config.yaml
n_layer: 8
n_head: 3
norm: "layernorm"
positions: "rope"
rope_fraction: 1.0
attn_scale: 0.383
tie_embeddings: false
init_std_qkv: 0.058
init_std_o: 0.0145
weight_decay: 0.0
dataset: "wikipedia_en"
Each number is 50 + 15 x the weight over its row's rms, rounded and kept within 0 to 99. Layers, rows and columns count from 0. The size before them is the row's rms in percent of the matrix's.

# layer 5 attention value, 96x96, rms 0.223, rows 0-95, columns 0-47
099:56 73 32 56 62 31 47 39 40 30 54 63 56 27 54 70 51 31 34 24 64 48 53 53 62 35 57 70 26 72 63 50 62 51 54 23 53 64 33 66 52 67 48 10 64 17 68 76
112:57 68 61 31 25 41 42 63 44 38 36 49 50 25 53 75 31 27 49 42 56 57 33 54 43 34 65 66 51 68 48 47 47 47 47 25 62 53 51 54 53 59 70 19 52 34 86 56
089:62 67 36 40 51 67 50 56 52 50 73 42 23 64 27 66 56 75 43 58 46 50 82 60 55 59 48 57 56 42 63 37 31 57 36 42 39 24 74 67 36 44 57 36 59 28 62 07
095:51 79 54 60 40 52 49 31 41 65 42 41 43 28 52 71 82 44 55 41 42 40 37 55 40 52 60 26 88 68 45 53 69 45 61 32 58 46 65 38 62 46 74 33 55 64 44 50
095:47 31 60 58 16 53 44 55 47 38 38 50 59 39 75 52 38 54 55 46 75 65 34 47 55 35 57 66 29 46 62 52 50 62 74 53 51 58 32 42 52 40 39 74 62 67 60 61
093:51 50 61 52 46 32 45 64 53 71 45 45 38 08 54 81 49 53 34 48 44 46 60 52 59 26 64 58 27 77 54 46 61 55 61 17 55 50 73 58 46 54 85 61 95 27 52 35
107:25 58 32 42 11 49 43 45 56 75 52 51 71 35 54 71 36 29 54 05 47 64 28 42 40 57 64 42 68 54 50 67 67 57 64 44 57 54 38 34 51 45 18 48 50 52 55 81
090:29 38 60 39 37 32 50 49 51 68 51 50 49 30 66 63 48 62 58 20 63 32 38 46 48 50 56 66 28 54 28 54 48 56 63 75 53 41 44 74 51 57 52 76 59 51 61 24
091:54 58 47 22 42 45 44 45 54 44 22 52 46 24 60 63 50 28 70 58 62 61 32 45 61 40 85 55 46 90 60 28 51 49 68 41 57 61 46 21 48 62 63 48 88 39 71 67
093:43 31 54 78 43 57 59 59 63 60 57 66 51 55 52 38 50 33 46 77 34 43 86 32 49 35 27 45 54 37 44 39 39 53 44 72 54 53 57 48 44 47 46 60 23 45 47 80
095:24 60 28 51 67 44 48 29 62 56 65 71 50 26 55 34 52 35 45 76 28 53 64 47 49 60 64 52 70 54 41 23 36 50 35 52 55 45 44 33 58 57 47 23 22 66 19 55
087:79 15 66 39 89 60 59 49 48 20 49 53 48 53 35 28 39 72 38 45 57 34 58 60 54 63 20 32 45 35 43 63 45 32 50 60 60 63 64 50 32 48 48 76 73 63 36 31
088:32 55 43 49 83 53 35 37 39 47 50 46 52 54 50 69 38 31 25 34 56 62 19 46 45 60 71 44 61 80 44 62 59 36 43 34 62 73 28 30 48 49 36 44 45 54 55 65
109:71 78 52 54 67 61 54 39 57 39 42 55 36 57 58 54 53 27 64 64 66 69 17 60 47 45 55 32 63 19 46 48 49 52 48 50 41 59 36 46 65 34 66 26 25 66 41 44
094:45 78 45 71 35 49 60 36 69 57 76 67 55 51 69 43 62 68 60 72 62 39 72 45 64 27 53 69 56 34 52 35 29 52 51 68 38 41 52 49 53 61 58 49 41 52 09 27
098:38 25 68 70 71 58 62 74 67 47 56 35 30 32 45 50 75 58 57 57 55 44 50 43 67 58 80 56 43 39 48 49 38 50 38 35 56 39 87 42 27 43 59 72 58 57 62 35
098:35 37 52 72 00 51 51 50 42 64 37 30 56 26 64 26 34 67 67 37 47 71 21 39 42 33 51 49 54 59 48 32 53 61 61 50 57 51 51 48 52 35 67 44 67 30 58 66
094:43 41 63 59 77 57 31 59 57 38 35 30 42 53 30 55 45 38 50 57 47 47 51 54 42 57 43 82 69 45 42 53 49 32 26 84 50 55 57 35 53 55 70 27 56 40 64 32
104:45 65 36 59 81 55 46 34 54 37 58 61 35 48 45 15 73 46 37 80 43 47 83 48 48 45 55 55 53 49 44 35 25 48 41 65 40 49 58 50 53 60 76 34 46 75 07 24
095:49 59 80 58 35 54 51 40 45 63 31 55 45 47 53 92 56 47 37 20 55 47 32 36 52 54 71 45 74 48 40 68 81 33 55 38 56 52 55 40 39 55 51 58 70 38 26 64
098:76 32 50 48 44 51 59 54 59 74 53 63 31 63 60 58 32 60 75 68 67 43 54 52 51 59 30 28 36 20 49 45 44 56 48 57 52 46 42 54 41 51 48 61 99 40 36 17
100:52 58 46 59 47 67 49 36 45 48 55 54 53 67 51 37 57 57 23 78 40 58 68 50 52 61 27 44 49 27 38 30 36 51 43 66 53 41 48 65 59 52 95 30 48 51 21 32
096:35 46 56 23 42 53 49 26 47 64 38 52 62 56 43 47 30 33 60 53 67 50 36 41 41 59 73 53 55 65 65 40 70 38 47 60 70 63 23 32 57 66 53 50 82 26 37 60
097:41 35 74 61 86 45 41 65 56 63 45 44 43 38 50 86 64 71 65 60 43 56 57 54 57 41 71 58 39 61 41 64 55 47 64 24 40 37 36 41 50 54 58 62 56 34 69 44
092:43 48 46 69 28 50 58 58 54 64 47 51 33 29 57 34 38 68 59 53 39 61 65 41 62 37 46 42 42 43 50 38 30 73 46 46 44 44 48 35 45 41 80 52 53 30 30 48
105:62 53 52 69 27 47 66 53 58 50 66 48 59 87 37 30 54 84 48 77 46 52 66 64 53 27 14 40 61 29 45 53 56 61 61 72 39 45 64 87 52 43 74 41 37 45 27 29
095:44 28 54 53 58 64 40 41 59 39 49 62 49 54 43 65 57 46 43 74 53 67 56 46 50 42 63 63 92 55 59 45 58 38 57 66 26 51 30 21 41 34 31 55 46 53 59 72
092:29 48 56 64 37 42 48 25 47 55 38 49 72 54 63 62 18 58 55 45 67 45 21 33 46 29 55 43 29 61 59 43 62 49 64 58 69 69 30 53 57 58 60 69 43 31 31 57
104:37 51 23 60 61 44 50 62 62 78 67 61 32 52 48 39 37 66 42 87 40 41 88 44 58 43 39 84 57 36 59 31 30 44 43 70 26 37 55 54 39 39 66 40 45 59 16 35
107:39 26 31 46 65 61 57 24 44 64 38 63 41 47 51 30 32 56 27 39 35 45 47 44 63 49 57 20 57 40 54 53 57 55 47 49 53 56 68 25 31 36 24 81 24 43 24 49
095:35 35 52 54 36 51 63 52 64 57 54 66 23 41 69 41 47 43 47 63 39 49 96 55 53 50 39 75 64 30 52 47 41 59 57 32 13 32 61 50 29 46 35 48 35 68 40 61
098:75 37 76 53 73 46 48 36 46 28 69 53 50 42 64 45 50 81 41 73 63 48 45 60 58 47 42 58 23 31 27 58 50 50 63 38 54 57 32 68 48 46 55 68 43 38 30 42
109:53 37 82 51 25 45 66 36 48 42 37 35 48 28 84 73 29 49 41 72 41 63 53 58 11 36 53 62 36 50 51 59 29 56 51 44 22 64 73 85 60 56 68 51 68 39 41 57
107:42 37 42 66 61 31 47 56 40 31 76 42 59 37 68 76 71 11 51 38 46 50 62 68 28 47 27 30 55 59 41 56 77 68 33 42 40 51 36 45 55 15 48 59 50 45 50 40
101:59 37 66 31 50 26 59 24 51 51 64 48 60 44 23 26 33 57 23 63 62 50 80 54 43 67 51 22 35 35 57 21 65 73 25 50 57 61 33 47 45 44 63 61 61 43 47 32
092:63 56 60 50 43 29 62 33 39 54 51 37 65 78 46 47 58 38 43 32 55 81 53 37 23 61 44 54 59 71 48 54 81 62 50 38 24 52 19 50 64 26 20 73 45 30 67 44
100:64 62 79 49 28 51 43 35 52 30 37 49 52 65 27 60 25 98 34 23 49 43 62 65 56 48 64 44 66 53 54 51 39 69 35 43 49 49 46 64 45 46 51 90 51 40 46 71
111:43 51 54 79 30 38 50 56 79 42 56 49 69 44 76 60 51 34 53 45 37 46 70 41 56 25 50 66 43 40 70 27 30 35 59 36 31 49 74 38 40 47 65 40 49 49 43 67
112:46 50 53 60 78 68 48 49 52 39 38 51 66 48 46 91 72 47 41 32 42 62 35 65 58 70 58 51 70 38 74 25 41 69 36 38 52 37 60 49 46 51 47 65 47 62 19 29
116:39 20 88 42 58 53 58 61 30 38 40 70 68 36 27 25 38 59 74 52 42 12 49 58 63 51 44 15 52 50 26 42 44 70 50 58 45 45 47 41 44 45 72 67 54 86 63 64
099:53 70 99 63 64 56 43 62 55 57 43 43 50 52 40 61 67 23 63 76 55 29 41 61 54 53 48 41 42 61 37 43 55 55 54 45 70 35 48 55 50 47 78 38 76 35 35 46
101:66 50 53 76 61 38 45 47 42 53 58 60 56 41 44 46 35 41 42 49 36 44 45 58 46 28 60 41 35 52 59 40 24 54 57 54 51 53 41 61 41 57 64 44 46 43 51 61
103:41 33 51 56 26 48 59 60 52 45 59 45 47 32 36 29 64 39 35 80 56 53 25 60 46 58 34 47 49 52 58 83 20 55 35 57 49 61 75 48 72 45 47 52 52 42 58 19
116:82 49 48 61 61 47 48 21 47 43 43 76 39 42 19 35 35 79 65 35 62 82 58 58 65 68 36 42 47 52 44 63 53 62 59 28 54 70 30 46 42 53 40 58 63 71 62 16
111:50 50 58 40 41 60 51 62 45 97 34 58 62 49 60 19 27 41 71 37 42 36 41 60 35 67 62 51 63 55 42 37 60 51 48 59 56 54 46 53 49 78 46 55 12 92 27 63
092:46 57 81 50 69 55 52 62 54 39 27 56 16 41 58 47 53 57 46 46 67 53 20 62 48 63 59 52 48 67 56 66 50 33 54 52 62 58 18 73 50 60 35 45 47 29 42 49
092:35 58 57 22 57 57 50 34 70 51 21 65 62 37 33 62 67 35 32 77 52 58 49 43 57 48 34 49 42 29 36 59 60 58 49 28 74 46 44 42 26 30 28 36 71 42 55 40
113:42 33 40 50 54 43 45 59 52 63 51 34 67 29 38 53 67 42 54 61 43 63 40 38 45 57 33 58 50 51 96 56 52 54 45 44 50 50 47 43 32 36 52 57 78 73 45 32
105:42 65 38 59 48 39 38 37 38 44 36 38 76 75 58 54 50 51 44 51 54 14 69 44 60 69 42 78 59 53 42 51 77 51 50 41 51 56 43 66 27 49 36 44 70 39 74 68
102:62 27 62 70 50 46 76 63 15 66 45 61 32 55 47 56 23 43 91 64 53 71 66 67 26 41 55 57 25 84 48 45 34 37 44 29 55 59 35 72 58 82 43 45 43 50 34 60
097:55 34 66 37 53 51 56 63 64 37 22 48 32 44 72 47 81 33 35 52 67 35 48 65 57 35 71 36 90 47 41 42 31 34 55 64 45 31 78 68 63 57 77 54 36 86 38 38
104:36 59 29 46 45 40 62 71 46 66 43 61 63 56 52 47 48 55 57 78 51 38 78 40 49 48 43 51 55 42 25 46 69 47 55 53 27 52 58 28 51 37 28 47 64 54 57 55
109:62 46 39 52 50 63 30 32 58 61 43 50 65 56 72 64 47 71 15 15 52 62 55 60 43 40 24 54 34 46 48 56 29 54 44 50 42 35 71 25 70 68 57 75 26 48 60 39
103:42 61 82 43 53 52 42 63 40 37 58 52 31 26 57 33 60 66 27 74 34 65 35 50 42 57 59 64 65 48 59 36 30 36 53 75 46 40 45 27 54 58 76 53 14 39 17 65
103:65 49 44 45 55 56 66 06 31 28 37 53 55 53 52 39 55 55 40 59 37 92 66 42 54 49 78 55 41 35 50 31 69 74 40 39 43 54 64 41 40 66 31 71 12 55 50 59
113:74 62 58 60 56 45 27 16 51 37 56 70 40 46 34 28 42 34 36 50 53 52 64 43 35 47 52 66 50 79 36 50 41 61 69 51 59 53 41 41 49 51 29 44 45 38 55 54
120:69 40 55 55 75 55 43 52 45 53 28 58 88 33 14 64 38 63 45 48 52 68 24 61 32 47 34 39 37 46 48 36 43 38 60 49 60 39 51 25 41 74 59 42 54 43 52 72
101:50 20 73 60 41 38 56 37 46 55 33 23 63 39 56 18 44 49 74 63 62 52 49 60 36 40 45 46 73 49 62 24 49 64 47 48 60 54 54 36 47 37 51 38 42 46 68 47
115:34 27 48 64 26 44 63 42 49 27 23 76 47 37 53 33 69 40 74 46 55 57 32 43 16 52 31 77 44 45 51 48 28 48 57 39 65 52 58 60 57 29 44 37 61 50 80 77
102:52 38 47 45 59 69 66 40 40 54 48 36 69 11 35 32 59 36 43 65 32 33 53 50 44 73 54 53 57 02 40 31 63 48 51 53 53 48 47 58 34 26 20 56 44 53 57 39
105:59 70 45 64 57 62 25 30 50 74 26 66 53 54 35 44 82 53 37 63 43 39 64 46 39 70 55 56 56 52 43 85 61 50 66 56 61 31 64 15 31 37 37 40 15 63 15 41
098:67 68 06 80 44 44 36 45 50 41 60 68 46 50 45 08 48 89 57 40 37 43 42 54 65 54 48 56 44 44 47 54 23 48 43 62 54 53 70 36 28 42 48 53 64 40 63 53
124:71 35 48 61 59 58 43 49 55 40 58 49 99 31 49 47 52 23 39 47 54 68 39 52 67 54 61 57 50 36 62 60 59 49 56 35 51 45 60 57 44 72 19 65 66 14 63 10
089:46 70 39 45 20 37 51 37 24 88 69 52 56 59 40 42 34 38 57 51 50 61 44 32 32 61 72 69 51 60 27 82 46 57 53 59 32 59 27 57 42 13 53 30 73 78 60 46
093:50 43 45 53 47 38 53 47 53 33 74 36 91 66 50 43 72 12 65 47 68 47 43 67 33 44 49 38 52 56 35 85 59 53 64 83 31 40 49 67 50 59 51 31 39 47 65 59
100:41 23 28 46 55 44 40 53 57 44 28 65 52 46 46 75 52 46 36 65 67 57 55 44 65 55 46 25 28 33 52 59 35 49 55 53 56 31 93 50 62 50 97 54 49 60 71 66
089:78 41 56 73 50 30 42 29 34 64 41 42 43 71 54 63 39 84 59 69 65 48 60 50 48 18 57 53 32 38 63 68 54 61 57 31 51 53 28 78 34 53 29 53 62 38 51 38
122:06 43 55 41 88 33 44 62 57 53 44 68 44 47 42 63 37 70 52 51 65 45 62 65 71 42 52 58 60 46 41 63 46 61 72 46 38 48 45 46 45 68 43 54 04 67 28 55
099:44 46 92 47 70 62 36 57 66 20 50 50 48 54 32 74 53 25 48 24 49 34 62 56 47 56 62 63 49 56 63 56 47 50 46 44 39 54 05 50 59 65 45 42 17 58 32 71
085:42 55 60 34 32 44 31 47 31 34 32 51 65 62 44 56 47 53 57 49 31 69 61 52 62 37 60 19 47 51 70 36 48 42 37 45 58 48 52 50 61 55 74 46 64 77 68 57
090:50 60 75 10 48 47 42 56 48 28 38 65 63 33 45 51 48 32 43 18 14 53 52 52 59 43 42 48 36 94 53 44 53 33 52 44 71 34 53 55 57 54 63 58 52 48 40 38
125:63 50 48 12 19 50 52 59 46 84 41 37 47 59 55 49 33 66 53 28 38 71 45 49 30 46 48 40 50 57 57 68 57 42 52 56 59 52 72 40 40 34 39 71 81 38 91 42
103:55 59 70 44 74 63 36 36 52 45 33 59 46 44 47 79 28 52 65 68 66 60 38 52 41 47 57 34 20 45 57 53 37 51 49 46 51 59 46 49 57 59 87 29 37 55 56 37
082:63 14 63 45 47 54 60 64 50 36 49 62 75 53 50 49 65 55 70 59 53 58 65 50 42 40 65 75 57 72 58 66 49 21 57 81 56 54 34 47 53 45 75 32 93 57 70 77
081:50 63 33 78 50 50 49 38 34 49 44 41 43 54 54 41 38 22 64 57 69 74 60 81 61 51 19 50 34 36 25 40 67 46 59 38 57 50 77 94 47 37 40 36 13 62 57 66
099:70 47 41 13 34 46 40 56 63 56 52 38 60 34 61 61 35 82 31 45 46 39 34 40 49 43 73 56 51 63 70 83 44 47 40 53 40 60 45 53 54 41 72 54 84 50 69 36
086:42 64 26 74 23 42 54 41 52 80 74 32 33 47 52 62 59 56 56 55 66 53 68 69 39 69 36 74 64 28 73 48 51 68 41 30 32 46 55 63 41 40 51 44 57 43 48 48
100:44 38 72 76 84 56 34 55 58 44 24 37 52 61 34 46 42 61 48 07 52 46 38 32 47 60 66 48 40 55 26 99 39 45 56 75 33 57 21 43 55 49 29 54 69 57 56 46
094:91 38 46 57 54 48 44 56 55 23 45 15 47 55 56 51 77 41 62 30 53 36 22 42 22 62 60 46 62 64 71 83 50 46 38 68 47 63 23 69 45 44 60 53 66 73 74 34
089:61 56 60 41 70 57 35 51 51 55 13 51 63 32 61 63 37 45 44 53 48 62 54 44 66 58 61 76 40 48 64 50 39 23 47 57 59 55 74 41 50 43 23 67 75 58 77 34
089:43 69 06 74 55 42 57 39 25 67 49 63 50 39 71 30 51 55 62 60 46 71 48 62 71 58 39 26 61 47 38 22 57 57 34 48 57 46 80 47 43 68 32 31 33 66 49 44
090:57 70 29 73 58 57 59 50 49 51 63 53 35 43 73 30 43 43 28 53 53 44 46 47 61 82 51 23 51 55 56 35 54 36 10 27 67 62 50 39 54 49 31 38 45 42 57 45
091:46 43 36 63 08 45 38 84 42 60 58 36 73 61 27 63 51 20 58 44 34 67 68 69 18 45 39 44 60 32 39 76 71 61 64 79 34 59 45 67 60 45 33 45 37 41 71 71
102:71 52 55 36 25 63 37 49 54 51 33 64 43 55 27 71 62 27 30 36 28 57 57 45 32 64 33 21 27 67 79 46 43 50 40 43 64 55 49 34 54 53 40 29 66 36 62 64
101:61 28 49 49 55 59 56 54 48 51 57 34 54 47 71 09 41 54 72 67 33 46 27 40 25 43 68 63 59 71 47 34 37 51 32 44 57 62 14 36 38 69 56 51 57 44 52 20
094:47 22 35 47 41 55 69 60 59 53 60 45 59 62 35 42 32 51 50 60 56 48 83 48 54 34 59 21 45 74 44 58 47 54 58 38 51 52 55 67 34 43 40 51 22 52 64 71
095:59 45 65 52 21 26 68 75 13 41 50 44 64 31 71 40 46 38 38 34 25 54 60 63 42 37 59 40 76 63 66 60 70 46 45 48 61 45 49 59 59 58 74 40 79 39 51 59
109:34 63 48 58 34 34 66 66 47 63 72 32 55 35 46 31 32 57 39 42 30 50 58 61 61 67 50 64 50 36 62 39 45 56 50 49 47 37 84 67 49 52 36 56 87 23 73 49
094:33 27 24 72 51 53 52 69 50 36 59 27 54 76 42 40 44 50 61 49 66 45 59 57 48 40 58 37 77 20 26 63 62 65 48 48 21 53 55 52 61 55 22 56 06 74 56 54
106:75 66 55 29 20 56 55 50 30 68 53 50 50 25 72 74 46 74 23 33 25 54 49 57 46 56 69 57 31 50 60 65 66 63 67 62 68 45 61 56 38 41 44 66 99 43 43 08
102:28 38 62 51 52 29 46 56 49 67 71 67 27 58 57 57 49 52 52 57 85 41 46 61 51 39 59 53 75 26 41 60 64 57 53 28 26 40 30 63 57 57 33 41 37 73 10 55
090:45 56 25 73 25 36 42 47 49 93 63 47 50 32 37 68 10 26 48 45 49 55 62 60 48 67 48 55 23 35 41 54 47 65 48 10 57 36 67 51 58 46 05 54 39 49 65 46
099:53 30 71 74 60 49 59 26 62 49 51 75 32 62 38 57 53 78 42 54 85 44 59 42 60 47 52 24 41 47 55 53 47 78 49 23 37 37 36 51 50 70 56 57 30 41 31 54
099:60 61 32 25 35 44 33 56 55 56 68 38 54 28 48 72 44 14 52 35 27 34 50 56 39 43 54 40 42 73 72 67 52 54 32 46 60 52 38 34 55 50 64 52 66 50 68 61
101:32 21 48 60 50 52 75 45 54 70 27 45 39 48 57 52 35 33 62 51 55 50 48 51 54 54 59 41 58 64 33 74 49 59 34 34 37 40 17 39 40 63 47 52 26 38 20 83
092:72 35 43 30 43 41 42 70 58 63 53 57 36 35 63 57 82 38 52 60 51 23 52 60 30 57 67 49 55 74 65 56 60 66 60 43 50 53 21 29 46 65 51 54 57 72 22 65